config.yaml
activation: "gelu"
norm_place: "pre"
attn_scale: 0.125
bias: "all"
init_std_up: 0.0354
init_std_down: 0.00347
beta1: 0.9
weight_decay: 0.29
warmup_steps: 313
final_lr_fraction: 0.0
Each number is 500 + 50 x the weight over its row's rms, rounded and kept within 0 to 999. Layers, rows and columns count from 0. Numbers have three digits each. The size before them is the row's rms in percent of the matrix's.

# layer 4 MLP up, 1536x384, rms 0.0443, rows 214-427, columns 192-255
091:499541419423500451455534472513442437506449507496558450581523553519492561517379455467488510470476585555496536499446443446626446534475510484493504528465510538418412489468474439455522436501531447
107:532506531495444461477578411519468483544552472530436445550528447549467579464495504585542465474496572529472386460449513409500478466455439482491533422453487414485435537561556526437524551498600552
098:434602471539437584627454512547480460462495480553513606521492373499414560471458352539538490469528577516521490443443476526462576542504507540602500454442603400562497441493520492592443523467563467
109:486460593548433515527558395524462545641554410460589431578603533490475584563580475582526541486544479440427559425420491532524459536486534515560429528457506529535523504481572498467511476462451469
095:466470509419465592532509551549469525490535503474482546587495437510509569467548466449469500515408397456456575432473457548460389505557568456530536473490509501439490437484546511540508493545491439
085:482503487533469465505456539491619515475480496474501561499468457430480446517494522512620604508469515486487421510548468574524484486448486424506451504556546389572457526481437539537488567532558478
102:565429445545629572543487410554560491545510450520561547497522491488489504476517614375543542494475442522555436446501529444528511443497494512538458484477498421512562501485441491477469500501511354
097:471577518403459468471563493539449587490490479512518480592591488557508434533469566484608430527465417544607513568555452529516507505517417431496530359500427493488528568485366506502529538472515484
105:530400510499533534429477498487396547468493371474516546553528516487512382497553456532475409562549480552496430488527551465606543488503489422535452626483521539468547457471492573598489484469506528
105:497487519506511457498540546586459483522503480521539414582559529535441551532457523462500547491456593486498469522461500478457508466490464517580501585455536539526513581461598464443477441475541450
106:561509527470427472512499499550531544550514513565421488472441403437494517457442500526504418571493589493517524526493479469486416354604505449461478463554484493415534575635537454471594496502460495
113:488511503473484509499468440496576496499440523532580461550537613456505590509540481519539505423515500527557529585524541470522510391519461581476427538466469495507478608649566445582542529549506470
108:518394522444420531438535511480433434415521482518460492578488496516500556469522470512571482543461527445446570486491429533485592591550499492490538545575555424458475448554613457574540603492499546
098:525456413558408514414486486497472547560522498558641531499487582475447547469532539578493498497485545558545482504496497403547454497604558513482503456481559634520510481587457414493474485602481436
104:555465391499454489536486484507433431490504434497430461483556412439514525540504362481480507485439411413394517471437511496495524493525564397450421442550630452506474529454490552512561478398476452
108:475392504530483536451495510504463435499480439471469475525408520530371482503540487476453475589495477556490534542453504458541437575547490470487493482627456532515481540546476465534553613535442472
102:516441452541549605468357538512443531566482419550588497578540502482480573498514536524609377550509471506461551454527506521474426440519541373517458543529525472463461532520447499545517449502623452
094:543534620599453509453552501509500554592440470495548499430500561536460527533443549476506428472529469469481449499454486407447512545551539482516441487601452485588563491461522474484502560484520443
103:489400501540487510528441565495419466443602427504376505545538507494406438427484484503508502636472565517540508517446544445526525483513481451413479587471447486487615496556497489538459515493449494
097:466459490486460570544533473499517417516440519588506503496508558543371433415482438538402473518427617562473577509422446508603495475466569501467482554502589518477480578487564476432564489455570469
100:447424430493541502551458558505545558542479488514491468566579455532520552569488463471571551523423520492520494494386523517483480550447517449525413545575590410514516444565481481516531523437555518
100:509496456542621551469545456553580453529437495499642548446541471423554513529504531447616554450485461512567389457519492471479449506583546460545466520397459473504525499506457463512480500426517390
089:465399543491512504453427359456520480511594449485433558475512549494500413456543578554426522538513431482458503497482440452535381499539451528445486515522457492522429501581484526555452563544561594
111:529482604528562489493429523512441502511591415487488430516498491397510498469432512541444541523450500487516529525398427509496466493419614495528439476461496447516502587496603406554455551598505493
100:522512528576480397540572437509475479418538462550434520597626381564512515485557499453597491641486459503456625509597397498504580499485435566437475495434481491442481562543482450607481536425523440
095:508516531515426438555520436555530405501508454482489462460537448559473497465473532564482368545532581560511456380520563410494441584469532486560456507540588512529410552505565421521517392508533469
099:483493482554450535404546521443428489505514501439506468576517458562493495493493553564540480526502465577487530620495444510500535485450533518532425478459550488592378560465544476557535548470466522
097:463472495389455547498465554521513436528529474554613428446591566471547575489567451509521556551546558553616447398520513392408595485488558455452571530478501451508433543493476482448484548431482506
104:471522438425474522499551506556451584422474454517451448536588530465395448453417466529534459468436592529459490504495474582523519491500450508416462492455477407550607499591589453522470490520482548
092:493407445497481540540512484484593523414448486506478569578503484537474448445457595472560492537499516397557473464511481527551466547508498473567493545490509542453500605489508484510447495412435477
100:521545492544486610490454412567476430511562525525495503517511483443511554541492448487384455540469541425527462530533529424506568538485472432513484511572517554542482464484554531478555537485539436
102:607521524454519545505506551611511464639488457530557441511459514450382522438439509454545475566432482509435525374511521522429504486526512472552397489558558516561553517512532510592519512560457487
092:484577575512541594467456577482492424407360549494578521564583461493543548404610558529493532569446413591478460464436543479471527451554456494526426518544522453496428567453439495497462510516458578
102:547450462502435527411451530543464484583511417496470447442560469483452595512543535617574487513552479522475525547537543546533583546542543535513425571534461475475495505602525491585432429522473435
097:413408493603511448554512471500521408500535479527480564559574502560493468503575589419495508509522479529564555460531376490502522595548512478550404466493504458473555467438582545411459431496542445
111:560500509568463483479606560583441549535463433547516514445436537511466475408430564616494429486499503489446438489395523541395477470550534511459489532525502372455523485472469584523486470430541519
102:548541571605479460465379488542450458493522439501527532592443513455500595461432456484496403496512523449510520459471484565491473535442573528515500465564483478476492415533437527539484524468455473
102:540487577541407599481439537540386483434508452516560487489506539563469556466563474487528381508506389526430457441490434479505508527578553445565559493472485568443438510566500456481550478422489434
101:549543530472468439578501452510527454500534460535485498471616660468446430590498518460537519498521482543551489510469467471488437458594428510500440457491431573524529554526495474491518475513504493
117:449521565469441561494490476558414482507467510572515516472485554504429540480575405490467408568461522478577453437504532425516462442560451438507578502529573459510530533508615549520451451463559515
106:458461482465536467476541484485464485462516480415558416575528483490453452548552523449493513566538543458464557530487522594596449573617414492473472520480568451492484451523473482494463461452535517
099:505483553479473602487560598569466574447450487527484457519539492518462488482526407483609446484441527487463612493471543570634535453484616561543527538506494506508489453570548460508498477513478551
101:492468524461491466491509547516539456497607486522426457549542496467514558496486575499506441476503527580555524492555557458523525556560414510494489547463453408530564387532593501522577427525505508
097:594440431493456576473457530552557502548459513461569500501477500500494440488536528473443537495415526544483497389493474559488413549514512555498557487562583449339364505437462551556504556510535430
105:473425618513483463428518507592465405421466513565484476606467592513562487483563468500459480578569465598409491466449464368548477471549532474447473553430459626415559563563541485461516453468477535
096:403555487408502509502478501455530507445537514462512459525509482549593448560437587444516408542588530493596570519534531559581556431551503496509562510515441475489459554542524482511414525440579500
108:566485548605436570451505537557505518577489511485538414516546552465441471457518540407494398510473521503545554544488476448513388419529488439424494466539527507573501593547478501503528450497457447
102:495464527496478574531527488590605449509515443492566482461487631588457493570443502535585431542441467563503572477501478521561509580582451533554542533497525490462432583499549537518482464511618506
101:505575566552392470556548492546457515546478503484456466502532534523543557503463509452525471609472456449547450507485510518484504392481535537506449522484479389648403516502543577490484531411452485
104:614548467553484550454422522572552563468512449557478382481487580487504451524479501458531510453369508554458541523421460507472460443452523532600583462536484546481544452533453476521424586564508473
095:546500479472388572431529531496485472430513462474473459488532591378472565527454439444551423570527566473480573456471414479596475460489532509479536400512527459494453530469526397456485471561432542
099:468474495600522436429492519558506464461521484543527425519457486530473409555522564510479491502466402481488422485487539531531483498542488524459497439593490517405502536445496498493554530532562478
103:529424535538575540534488466534589380461434476425560539585450616571487497491464485543480458539491374538512596455527448548531496464536487507503463544414576455576494510519528433530448538458521426
096:478487442515587599516531529521515398440504477525597544540493440476512541530500464550512492458470471495610526448509536485522530471545497448521397517474534477479524487464452528522620486417417445
089:522524547484473477577434433505523556548412546568475514518458581462471525521474528519479500573548550566509441610561471554452490398501557526625432467525480555473508499523526553522555548549585480
105:551464544573468526584426503566461404497493488552524550476527453458461554521470461509512471453468572459363408505420421509382526474497511514561415572517541418537478459529463450483540509550571426
091:493490495564433504448515494586472554412533504537415425542415520523405525455459557494538500467505524502429427435563443479462556560404407514622554457497582520513440517542542473566506564533454529
094:457553521462460585441492420460528556490537541467479589541623511457531464441512443534536473583537452434508469459529434429443512504484585507405515484470442515455499491461441461577506456506488525
104:438544558468466478489512516513512482570517478558552431579533500533437496497400537530512440461555524542571464508449503518620455562555426467494556527566534554536580511545499484459491540470521553
102:466511556594445578470544570529454453429553478521491499577549584478418499562487508531491586550561481464543446499495527573456492471482471480529506482495508597546421526538436551529507427509460464
105:474483552549487469515485502569483474561506469502501377497518507533506590488455395546477519495523482573432570540471546500590564470494465508535526509507474517534447527448528459584472455474600422
099:619451401440545580462454472501541562441541503532488464478567540597503394443460432473493569536495541584521415496494494487513464468475582536475514505520465550492529492487501434484506598467582461
098:408451483562469502553566482549579514445425525429456484486570563452496534466497504509508519465498483460575589483455529555368503527508499494510536504454515562455509456517579527439511584564479438
098:593501507532461486483493555507469577506457461510489436493495494480464512464572485388550444542486548532508586433522551465493429437548521473480437452437366510458521538528570418481476504442511516
100:450607541451494449479501585509494463535550476594457548504583524500514599501508452444478495495492585501532495450580541467488509544563426501565489477484504516454530454540488612622530489466463525
099:435494407584522496454451534525528507461557438423504509545548523502474584500521553547480496569429365478519458444382478449609597533511536480516472556479569553534470480482463438564500514512424521
102:474430431510463398553596493457533526363590491490466520536512471532536578482425470575429539476470558502480562432451480521460476507552483514482431547530542503505489507571473571497485430462531565
099:468499556488514448489522555504493502475529516538445563550566501486577493528489471524480488546588456444509461397417435465564408486546465498420428533472502570503424576478441595449532416500576539
099:596439565449438563430549490470495548504529474579532513490516588413487546537478480417480454488546490415538519567443514506497480467573604452530436542426458522622526459522511506540559405569490428
094:386418492511589507413455439468503445636497503512491562467485472511409466504517537544499449475514505498625487489558522481536467554455530416530471573496578550507491461377422534561428563469600479
095:456482463391514506452522403479496527498452511464568495542553511516475479567500532549603460495445446542572515552523431473522492433515464501564478456462458480482454489376466420540476477611451478
109:436526447588445512504483557506511485546529467556431455551538568481482473538538519439558528508544448633553539535483497470468459537605529486590450478512455489510492464487501495615523444479386520
104:538448447585514460500601472490508438485535515450523570551523560468460449476505610597491439544472519514514566488482515621554486581419512410442458482514506492383469512506467477510494470512494437
104:542560535527465516424458545513535583518490489543565409435514472489560560478439517550475339494507572502476481467531506519589535450489445470521490540554457477465478519555588486489490577495547482
108:469396540585448456425410440550569487415472409520468553561467468426491498459582466505541530468503474516569465514468516505531410511509463594603472494369636533442491546473517480566576413500469449
098:481549579468493462388577485512468589416504411523551380501497457488487450442514523497549445547472544485597449552506381433459453539493503540507379472387467507580469591537529516450400461517551569
095:513592498447472498498480574569553486531616487500564581497520438555521473549421453533549529596470565472589551568490351538576528460555468559504473581539482419594409463474403472528562566466498513
097:506539493507534548531472587503518402444474444412510465484373481522500544574446393435433474488505454466487494458528509569416480540441495489497529435420522579500473561478476468491447499493552445
098:489509534525520521489477566559420462529543417487475439564474609474488578490529350510566497548515558423482611424480481483459490578546464499512485577535530410530414543533530423542589534526540541
099:478527454565476472428542491458527437504577508613447484558433511513544485373509466502461502484470481521502526463559451426507469532579458532429459507572485584356438579469513464503525454480465521
099:517441494577453540413531410534511565486533485458478476501520511442459503516455532532502483568534469531482492418550536466490521465545577494518410469562437657509619564486479434454558501499424426
094:536509519526577577536511442533506563411503504512464467423429536539522469446561442446539486456509523507455418501481479531538466518575498399576463489613507486494422491440476411582532517510595461
103:469497518576524451453449484498536445482466437467529512462531537468476468463478450492543344540509507536566425415486490533607555504450634482540405484539534420591519503583503476469436520485518488
103:441440476496455500472455527577510450492500504515553434610535505470489485490497566537411459399466435448422500516521493531535490490395559488529512442448484574499404524495488441514443396471510521
098:430546459561480430494542478479445566518541399493544440546553415530490486542455499447561459470488455450561449440564456567471594636506437420517489407627496576521480514574413558513480544493527532
094:467547578468499456475534461487530469536501468463494473608518425456525511537563505521500568526522502463482648472499465623553519518500421491526388489531465436559554569531573506429505474492418512
104:457470527556529541475467482540497528546436431515483533450528562524493401554515450573551463521552522527464515593494407496471460474563541434604435438493447634479580494516531419625533470480570472
093:590522569477468418466574484436404476444555526483466498552506535505505472548414540573553510512543524488517410582415473462518430509499562421563440477462429495586511502466484366533533425469558537
104:659424526569454583505529457513580552534478479536500522478536527454470510499483414575578508579466595413548467513483483405466523431558545476553496569486489473460524498566535493547580436538474392
102:579477524514485546474597372548472518536558518466485400545491528458456511589510510593579532565525457525499523542508484523580494499456462517532446450477507518524492527411600470444546420504496503
100:509455468469552482472546526455528468575591525482591555533454447514471453461443575577508487574487460517528502550597489522458467451560559462480404530477534564525530522583402539495513590567559429
097:479472448485566531536518561449436500448581432499446511548562529421488492462465396457487516421501556540566568572467565474520515446490505457540479593505545535522593481365538481453493533449517499
103:488567443529453480504553436524509426527523532455568480511531492454562483565545443590500437524487395517430527415446479525510551556509516501509479498425554511552505551425590388438598486420536558
105:541513536574545508533455594489511493472448458446542517571482477552422509554569553553598504517453539470540565524409473476541532539484650614498525416401537473418427513426619460500534523398560515
095:550501506506541607480590409486426537601482486417450546554500482539467432523508470497497434598512532483572497494461476495520391572520495489459413481455467484547557547348514414467427578515444441
102:516458465489491376481559574513495547521489452508460515573507527554394532448592522549484492518540509512409467542398366406455544426485416517513492411524421551526537555499448465455597529409483507
090:482464416494519519469507593449483520550554506485490489582465567553415482418556458459525503448604576547384437459566532520587544478520513620501510505535432495423489517513593520499581465457479432
105:516412478553502523462581480532556555511564480558514355510556595450540464495531507538417523518367530489476489456448494548496528519518561468484390524544507556615513493414529455529590451541457517
102:514493543522524492528571599536522429588514503551609602560514546506511598419562575526556510591504482506447581486475443527379456428535560532522424498476461520554532495321484506451635493452592518
100:483482495566507378546507534489556536500478521421498431471526499484497441480542572563600447523431500493487546487331509554425380578538530413513427477526494489582510549500538556508470471414544535
103:539508484482448510530452452550535569508498526458537482565503537520473546500502480557550563514541487502427462497514381532466522508520493507524485575578519451501528504546540480500486584492506489
095:481621506562531528505508543477497530587453494419571489470549498472532503586465535585627488562410516479515512444485491477521495526540520461542533455438464505519599470574404529470566478488526524
096:506437548501542528470576488478539416534538544453448531557505549512538444496489481532511543505488542501586507439459499475469448518528569599404520429463477461456481516469531497512431544494527405
098:488416555541496542418526576540465521377521476574507505500485604452506522415484548483458541415547505496482527541518483444510390477488460548623530549471582518538520548498496553526547473539535499
106:532502582528506485437481534497459431426597482517581590514541443445546453475465440581496462508486441545617524402557493460492464566463471515544452543524444486521519448516556536466530452479508490
111:574460466519462546481479576477515556524487485540539430446527511413435520425455607564527520511485506532555613501332570636474478398509509437486440489446480493534581522521608533556483480495480540
103:542472513493478476536607529493519443486498488517543523467581486509496505442546529548505493496441545477437546517477531549489517563568556447452439497470471553478489533568455476484518439449535532
104:529580538559532410518600559487496459515543481453447523520588407588516499517532464628493493587548541455467476503413534452465546556490495487518480550393494535488537456410566431488526435411480463
102:569477588504551555538520542486439510574489473557454565459531545494421466422520596460530505445538483569535492466485583466476350412522475506472459448522452497480531535523524501541483468577567466
094:552521585420570495593464606568484486599470475477555466512498473527428638536533403488562533469482514550418493419464493481594505594543475434582464490570444525456524501443433494498480537455549443
096:494516523646417455563540452507475480430504515518535463524477552480485509520640462502421545421554500559527601438556539592443478505506535516582553440504476500461524563470487546433472547435489453
101:486506538584480362465540461492547427459622517547521465554538429528532453483485561551511548593473464496551396482484512483548522454442546521520394471579634518479513485433488467485476524420504452
101:400514474472516468473552490547499435627507547476523607517475577534537537458498514508439503490518423393500442451574489575545491457492471420514463598515443503555530486571485430509575566461489499
098:495539452530463474524560478472490490536489519477515552579567521466451524392434468591456472526467434490587529479568408432454452447486493443440438526492462501571522446573495540540560482588518466
094:534441533488389560567519545577385448556546452620562525528500520444541495440436480574491320468472554552537453555478477521497490456524520462466469462527477508496504557547514480416468454521531519
108:518543444531488498463534479528446436471447521594579360612632578521523523488543571471587416538482546550494493621478554415571443488548439508531533424534562535494554450487481461618564437486527442
106:546517509572487460555414568536502494547450521517599404557488613478520562535463520492470465488574532551518465513462535445536502503462466457559411479631505521524592523472515447503516464526458427
097:521608568526462431619507434514538514558404543472456528470469458579443489456402514550485478506408499522643444526581421509529477478550563525438413543451519576584630548547527510465489470513453547
111:527539503577416501473430488496550417484576418531531472505473518430492476582471499511564514547536527454474435508491455483625401482556464542517484498497515519463512462593529545564579511508534424
101:460562507512499526408517530525527463434461478486579552469501496512427440475536525563545536507493510438541433434480430475591497539377625407544527444565510441401452556427530409518452574482545482
098:501432460474457437466471394564517441412459495546531455523508449446463514553468534505432516531548503567509446533545438419555510475531448479417559524435519475493343510469519427541521509410508533
094:458562545481502426491524536528557523492555442487482460560507439431459493545511502602511440510501491471520510458519477456529466480552541541531507436453496424485569568595484485527482455570554532
107:480471453527494496445573510564637527582507488538417474502513509581493456471527477485488512499515393473544552500501506466506438509526433455631402477520574563514505472516462516522496466493513501
098:532449520513451547511498560525410490560575465524574571516619510410504521486418451464448493529536516585502494482449437525459478477440482485513477563577518617496449501501447486515585470561580465
095:473569559551484412551564438499545515525446445451560499578608413550478488531475475513578517426481444504601514482550544473423482482526568412526584481547469523561570571538436535521411489408532459
106:547523562489461469539510418535476459389489560534496570518524497411516539533495532542401476492464502505554552530508465460505464393517524525565514512464499565496635516558456394558559572514562525
095:502487501513458497543576495483463492486368450454488558533561417400524554578583526508540546531498497452492551499488401577540405537478524522519502522466465545543504450472461457552447479483421453
109:505531478570505446439553504573490523568497464452485427445620485555555577506468552528505443610492532511410454474407490585603509500564475458534517528545539468496418490527495538429506555444513452
108:589538497565471537543406477502471521637480422483521497485522554454460561432433404428554479488455416574456444484425431466515464503609452407525445569559480442531471607527467555468476497541540533
102:514500524519602544466504550483510550495429517523497515549535545427497505427600538483566515488622562514502555600478536523495421446619534443571406415476476518493539408468576442435612603524515452
100:475519537511446531490584460494490485453532573548579527540530507483484505512462516552417447548457596620344469543572525519499388407516460499473479537460453547518499438403519414507453497566554522
100:467533405537504558506529467493507521423564506484463469560511457609473531569495533553442483553562469524433492520459498531531467518477535461479421486447625500543438557508443465576427593547528468
098:562577456468498389461507516523426550597542531568604467541573441526479479485550379520479536433509518485412500519519439576485531424518454477575421628624512505567574452453539490467579577459502547
102:507481456451420474517466522554436450498535482516441513548551517460506533441399415406458565545552538567495545414452444517638456542542597583487482423431489458502430485485526496502514480559443484
095:520451504590465533506527382548532443479494527493529507589446473486456465497475476632471532595503532558471482480336540450421492556483436488489472572483612501519414574431520445444528537478491440
102:610487474535523584520546498500460456409494495492541530490547426529523412525549517535614542550599524518612420526471528552463427545352524524464491510544540550537466479464494517456603423583476486
091:485435543559530520462537523484490396422541539511523467566497510476483521536504478598400433449570491524462416513396464506563412498463428560509537459400630554493398575414424433474502446495495474
117:492414450469514456510575553501494445433554502430484510554496467495484441546432502512467542503527655539413583499537445604538536568546500595441495552551618454490545483515516510538442513393565471
091:601466578473514599450569546482532457451540533457614517478501533466475533533422511499480524593513497559459465414418536539561465509627544462462495539538462469526539425458510445542607408417526465
103:468451547387454546419522402485460520522542538473501468552515538535502455563471577572507430465494522560491461495470505514535462544537491488593444587478532503580502551485591419471436538429528501
100:470544500480558528519482520578524405407407441518439479493596519517438585488521413479431530477452388416514551423560461576499435433473447500504493477395527514465420528479501524518492401463516412
101:574532544463447434595423451524390483432486506449457432529562458521495506474514498418546468552585545532500554515417481492490440510462497460569367485551495477566454529429528536542457509477547460
104:548512427630484484413454567535415508520588446529533475539479551456438480507520451506526489502445520471442504437465466445599524516375505502500505440566501498511552447556474465577527505456572454
105:552560432642483520542502543539495571472550516491456535556463434477520500498496521523390446579501462448466442483528491562467543391479523366526450489484565606474423483393409565556486523444551528
103:462516449525492512476436486548512407560580430510485478445533551531497434508369479492503486505451511493458515427467502478530512511455467509519522577629517556535519496558558507512485499473582500
101:538506624550550571532492580621623520526554460513635535472545505497455545484521511508514433584539555599535543485668445452546483464587466484541502517512422520497459501467487389485493477530406498
101:558472443509494525488452540478518546463503422476478557496426584458550490502422502486517494537469487456474511525473491534497486433448498457512460464507479553487537410486453461505452513459528495
105:536491409432387595488502464469605474608489466510558460473570530513512455521480509460540530488508554581543429481536456568569529522564530430515470524539489372599463463526581548486556583543489531
095:488581443433508494598446498437458424475442550512474504486510517615520524526599472513539480528486624579511490438482445521554425478504464470418477471501450464462490539612478368478501566395614485
098:566579461534531531436485526604414480443453561454566454486496510485446507503468572539515391481515438544493451427560522390534446431584500449459548443498429460450466474501561577535575467492519390
092:501442414463537526417552452527493497617550482471556407570494494546556461529505426528592575513492548475455472448503561470582400474473490461498468482383554485505524518555537536472416500519514437
093:423470534542483465545610546507539512525589539402502405591485480512495515572410581504454493537537495517475442545456418477557526513485495493460561609508530528542515478473475520563470523465517492
088:459426588512529511543435515565507436498455523574510463587510482487470467529395436504452433571522601547557457463521482483490465512513500533519531486497505547445415518487474431461531475482508445
086:515482467440473464545550537502415482510550551546526514446539524520330530483526531513470519480446539474507537502418532471526470512520532469516567545486482558575545375388485501504440470459540543
102:451551509541476459537494485559443522455569461460496464538507531473446565478436565525496529466470526605438509450422497499519452391560502547579508599511473536611552483500469469481551428479545490
108:493503461490449500523490502494517494588546514499602413606484540577411519483488540569526480549467526503509553620472570536395500538452513412535513519518487490417593418574455526442441479417548524
106:455544496504475469512531470519443499547509442452525532488588521503414411486505492412518436516468472481560492439421487482490530564482473561500541401598505520488524465524478471500656401434460502
104:509469429617429572520482542490384435473566446602486596459563446411468508384498487482474396560507545562376506488539488415580523411484488441505491439580547535545517473475514509623544551520458468
103:519627514496469443504421451562556482466564531447433477476601443528566449533408410481564495532409550451488501509432434571511444499544474543491470429452511481480457530532523527554512439605566470
101:552430434468470582494495467601476499432528524558519545549490588401505654447403451468441426459557511504534506420504618566497517462615388468519485497592528521490576513517504504530462463535629526
093:399412524416534563518459510581449461578424534473482493491536485561513543467470485503533527486437584527554482551527435481471483528533497528495517491522469378476505480584554534455365448393592556
103:517525447544471537498442475501493522520452516535597482540500550512384487511489508443469554431483517411490544572404453442417489484577552397435495499422515488478419500412531485454461556515543537
098:568505501493447510519519507496485474536495526492446497567539493541495563433522627481611485603456542553427505511499465455505466514503445544605449398448461484462568472432518508475531526419460446
102:609548474567501459515398610514447470548564515494499492547564620575520531577487503516428431567477450434452553485494451431514500548542559488599454482458442555477470490417518462524585434532526466
104:524509493491442549582492550463425458480514460536498486511547495483514502423471450385492467490543531635552605453510567528593488468561525428537451519499480485477499557459506394372442511516525512
093:460553589447601416422521507598502528429469504481526557523551498467547596458562510454538554519417461434485513517500455564459429467473459548515558512377559432501496481479445517607590498363490542
099:507503491454458494490502435521441551515535469551496516627529472611523426505576504480439483459490545486487454502526503504609485473589553465472495554541531372531567472486533462490511555482469491
097:496511510542475435501490540537584457498467477555506446474439413500503520435560540442541534605465587417520493478495488471534461501470475435558448423576480406462555504540473427372550596453509531
107:538496495523469448485499471565483444488498457414409430624488587476465556514610376507615462595591471492392550547510424421544513532520433413577484461475434472463487557570487505501415466444575497
095:495475543518497491481531544511456442538482449514492586546488485426505456504513479536458423605510498447583535400518558502557340578502462429490497475519511491424536472467513415579435503533458532
100:477383531441512534490478530542440510513366478509496491551459626518474490534503448584577431501525534537497458476559558623485460490523476494559398539511568520398592538583481453588508460468504419
111:504536497553475564519556443587565500631464474545540390480451538390456586538459419543478499559523478564468478445523530458466535530450606545528442568436573473536523476476450455587480487561572477
098:522509391647457482496456590438521588437469559465557455476487483424394430553518443460563443433533477584396522458518411547558515508502520464557431480500470476542498514464498507451548509420488462
101:446489597600567476483578571502440449592426463543515501568483584468460597527449568419523546442433561523478425421556477496503456549548479423609426494518473487459519544542563495618502379493553479
104:662535491511514523469534492517494506532466540490555415439442460485479470512468528472551505486439576476479450551448537478579473421532505459504471475502518478468552597475546537467461531593489481
101:474480533542529442556485579501431506495425421557572532533568525523433495507440528406489479579502413506447439504558571488417502471433578520517537482422469606468472477545463455579486551486524566
111:555514506561536487480546528483507462522474550469527504492551526536491578516579554498592497581371478554536462550521524493455416493561459437509410470492462577495615481522527443522542311517545434
097:538476548487478520410524573587456516442503410504525464592437532514456655537457521521553478437493416459421559503539414532444482537462486425461416475448494511515449489555528544490569499424570464
103:454472545519506513431586478454416569522536442604472429642489529452443442421442504526554480503485396521487448464541496487523501396462409437484406476537502573460477563606377470537523486504467553
101:460588524553526541408558546557474507462563526535476439505557518396534521545474455466570469447488528440466528416550439430505470444422598602574472415485504518552476490536539474452556475488508505
107:509507474483491608540500474585509383512443465444587491465572534472477419595474540519477506380478549445488461422509518487501499452519550472545531475484453498516508461520549497484563537471512457
108:414468586639489581446480486603530452497505467505515482412585462511537542493479429526497472408446465449578538419420440503516497453500464424532406507591432549581494565445562431466427513413465461
098:515464500470337479522589476476489474498519530640566514506576479486471410446497568530489488512528532436583583483425504492506485486509524572480480562617524575518602529476456580478528616454505515
100:584514461493507406454570449431519509632548526489472430619493531555513551446496552493487573491443476534483535452466528452504425535564511514461460611535463506540484536482605354569542441440508501
099:485420555458467595446490514516594522505487464458589413460457512484471558505534446422486456457457510474399506521410527386529536533523546431557464434578472426537621498508499572510444475517554518
101:639536583543473618498492496487538546515515416579516415457500548512484651533417417456552565448413490581472433515502507534512401538541515504576424434410542579461508487641576524550515473531572509
109:547503471551477516535548518512458390567489475502617527468541509538544466451538357520582431497479523476483485462448560476454551410480531477429486391511597475505576546518504501540554536482607567
109:613464556528475531401578413493383497473460493518456551494504490612487472444488420541509588521577519526548428543494467451473463551448544471567486479539456521454522448487498467577564519440466449
096:544491479479510508398553489474563517557561478482495593508485480551604464587429479569423424551546498507581511499422464452490395557520647479445481501493533523400521462536447422469534524473424457
094:545415571591454542473517530531528522488559424482367451478487622374516552495459525534479508498492464489494521558404541487498415507580478502538577482458505493507548508429552461428474472532491487
105:461515570482552524574493513567487332484459506501535506466464416471458503496559392584586448533463540516498505495457553488568578497476473505595545482470488395495524563560511482601546425443499466
103:536469530507456616424471563591525464488510385501453438547526561416475580528523513541551427491603544402461580445486425457528446496558494450524485567470410527395500493541538456581523420509489439
090:488518539438520399546506538509520439510532597534619572482566478495551464474454457524508536525487594506591487414494500491522518491511405421562522550517394483546489525509525520553537485461488506
101:457416505511456460523469433506480601527509436482462548502461504474517473541587521496455456549464520559537538517381465485436514548461356397516411480562534540428472472464500588517590509458479534
099:535436474479537511450525495477526474515478446451581519564502480575379415537559422544584496523540526474567583388480448524518497501540643557576439506495496510574602509467496516588470504579463411
101:529531461528493487456512491521502520461519444488566537513532549486426445453418554506542482516612466433565537592567453502430538472534487532478473456479479573458557545377480544483569528503519477
112:573488419542455457514535535561550487547481518588505470455479578518477509450512531535518568574527487486455514522525477509481442400388546488499502487521522550514595472488488481461582491517562465
102:447552456444503569483442447562443422562484530514486436488550514452557509414498463401544533438478432396450415445524481543524512477593446475470467444502620532598512462478466529615573557572486468
096:596498543498416461451479402508468564486585435542516575460526535477552554517494442554475449522501448448533516444534460479483443410546560573529455439423552591474589462549403426454520508543504439
098:548540510518514478453570515513466465604525483455419524475520588476469512556519490548502461507460472564487459569469480476453562503520453375540454495556466478489387538502505415489509432554487415
098:455564516483464501476552486490492496464564432556543490535505560567531497517470400516521386561600370553481508318478460541455498472536511421518530553439451449516580518534511424495482481531552505
099:482441423581470528468392507496428438515553401538453489513507511399475439473450436527534499549617511507529450454444466574522456480387432536552544459540566484491479541494470452538436460500594522
097:503508498586455606537408538536440537592400485606564525496465471462468461476422446439486526437470522423520468533509470479471420504508543541514545494515483454454474518498532426428453563505556527
106:559519468520531447534459494520414476589415483482535517604416508485446597499464469503517514457487471420466559512543507487475490402594460541508483548485487498459523570476566468455536546372549475
110:448420455470515539431569537575504590492561456490477406552517503553475525466590496503422476514515552541393526426463524566460533470540478509536575515531555474560582507449478552608445514575571560
095:485481465569492565532543464471475497450471479501542439513524500556506555515531464540529450605551505580529511542556535479598460571533469450534497537487459492463478504436575532446519448500577435
096:485528483491533418468548506523516533387546504534477595553503563503524604499504414563504470411501549481536603465494546529572439544571436482526548471480536482529460385489548488513529511504498491
099:499395587492500532457556471550495469513520527557536627540559570502468557491519467494516437536531471539493652502553444533554465521583596483566423505483456520455564505609548466486540445509486446
092:512481500560500553555548532474469470471573533504450568508498581546481446435632517485535531580590401622463462393387494431473449462444429409527517498489490532423523506435498436521543499429617484
109:538493531558413483481540492494379464512528523463450504606525478508489504542468475484500497578515460424518468449398458458543457454556419452541503485506405493525499580485448420460600527517508531
108:481530490535468528455506509528565504588524493446497457440565528442498468544470613537538518525426470504436539566436551564501453540563452480538497493524637530479535410534421496443437426477545487
106:482458453457563456513478518530480557485496403468543512478512517523504499466598565504524542366484523499471552453461576562478475414526570500527525513412516480555515505524454443517561501524532482
089:435461521414538457494581473457594541444497464492414511492616529533562448506480486540519572480481415469530465402492523552398411537411512594540432478456450472434586449589518555590463425511471453
105:441500535545470437602502463541522452578536511585463519441563567444541447472449472559452361536487532533495499414411602441547428573554539491499465471544551473482492505608521468420400461526496490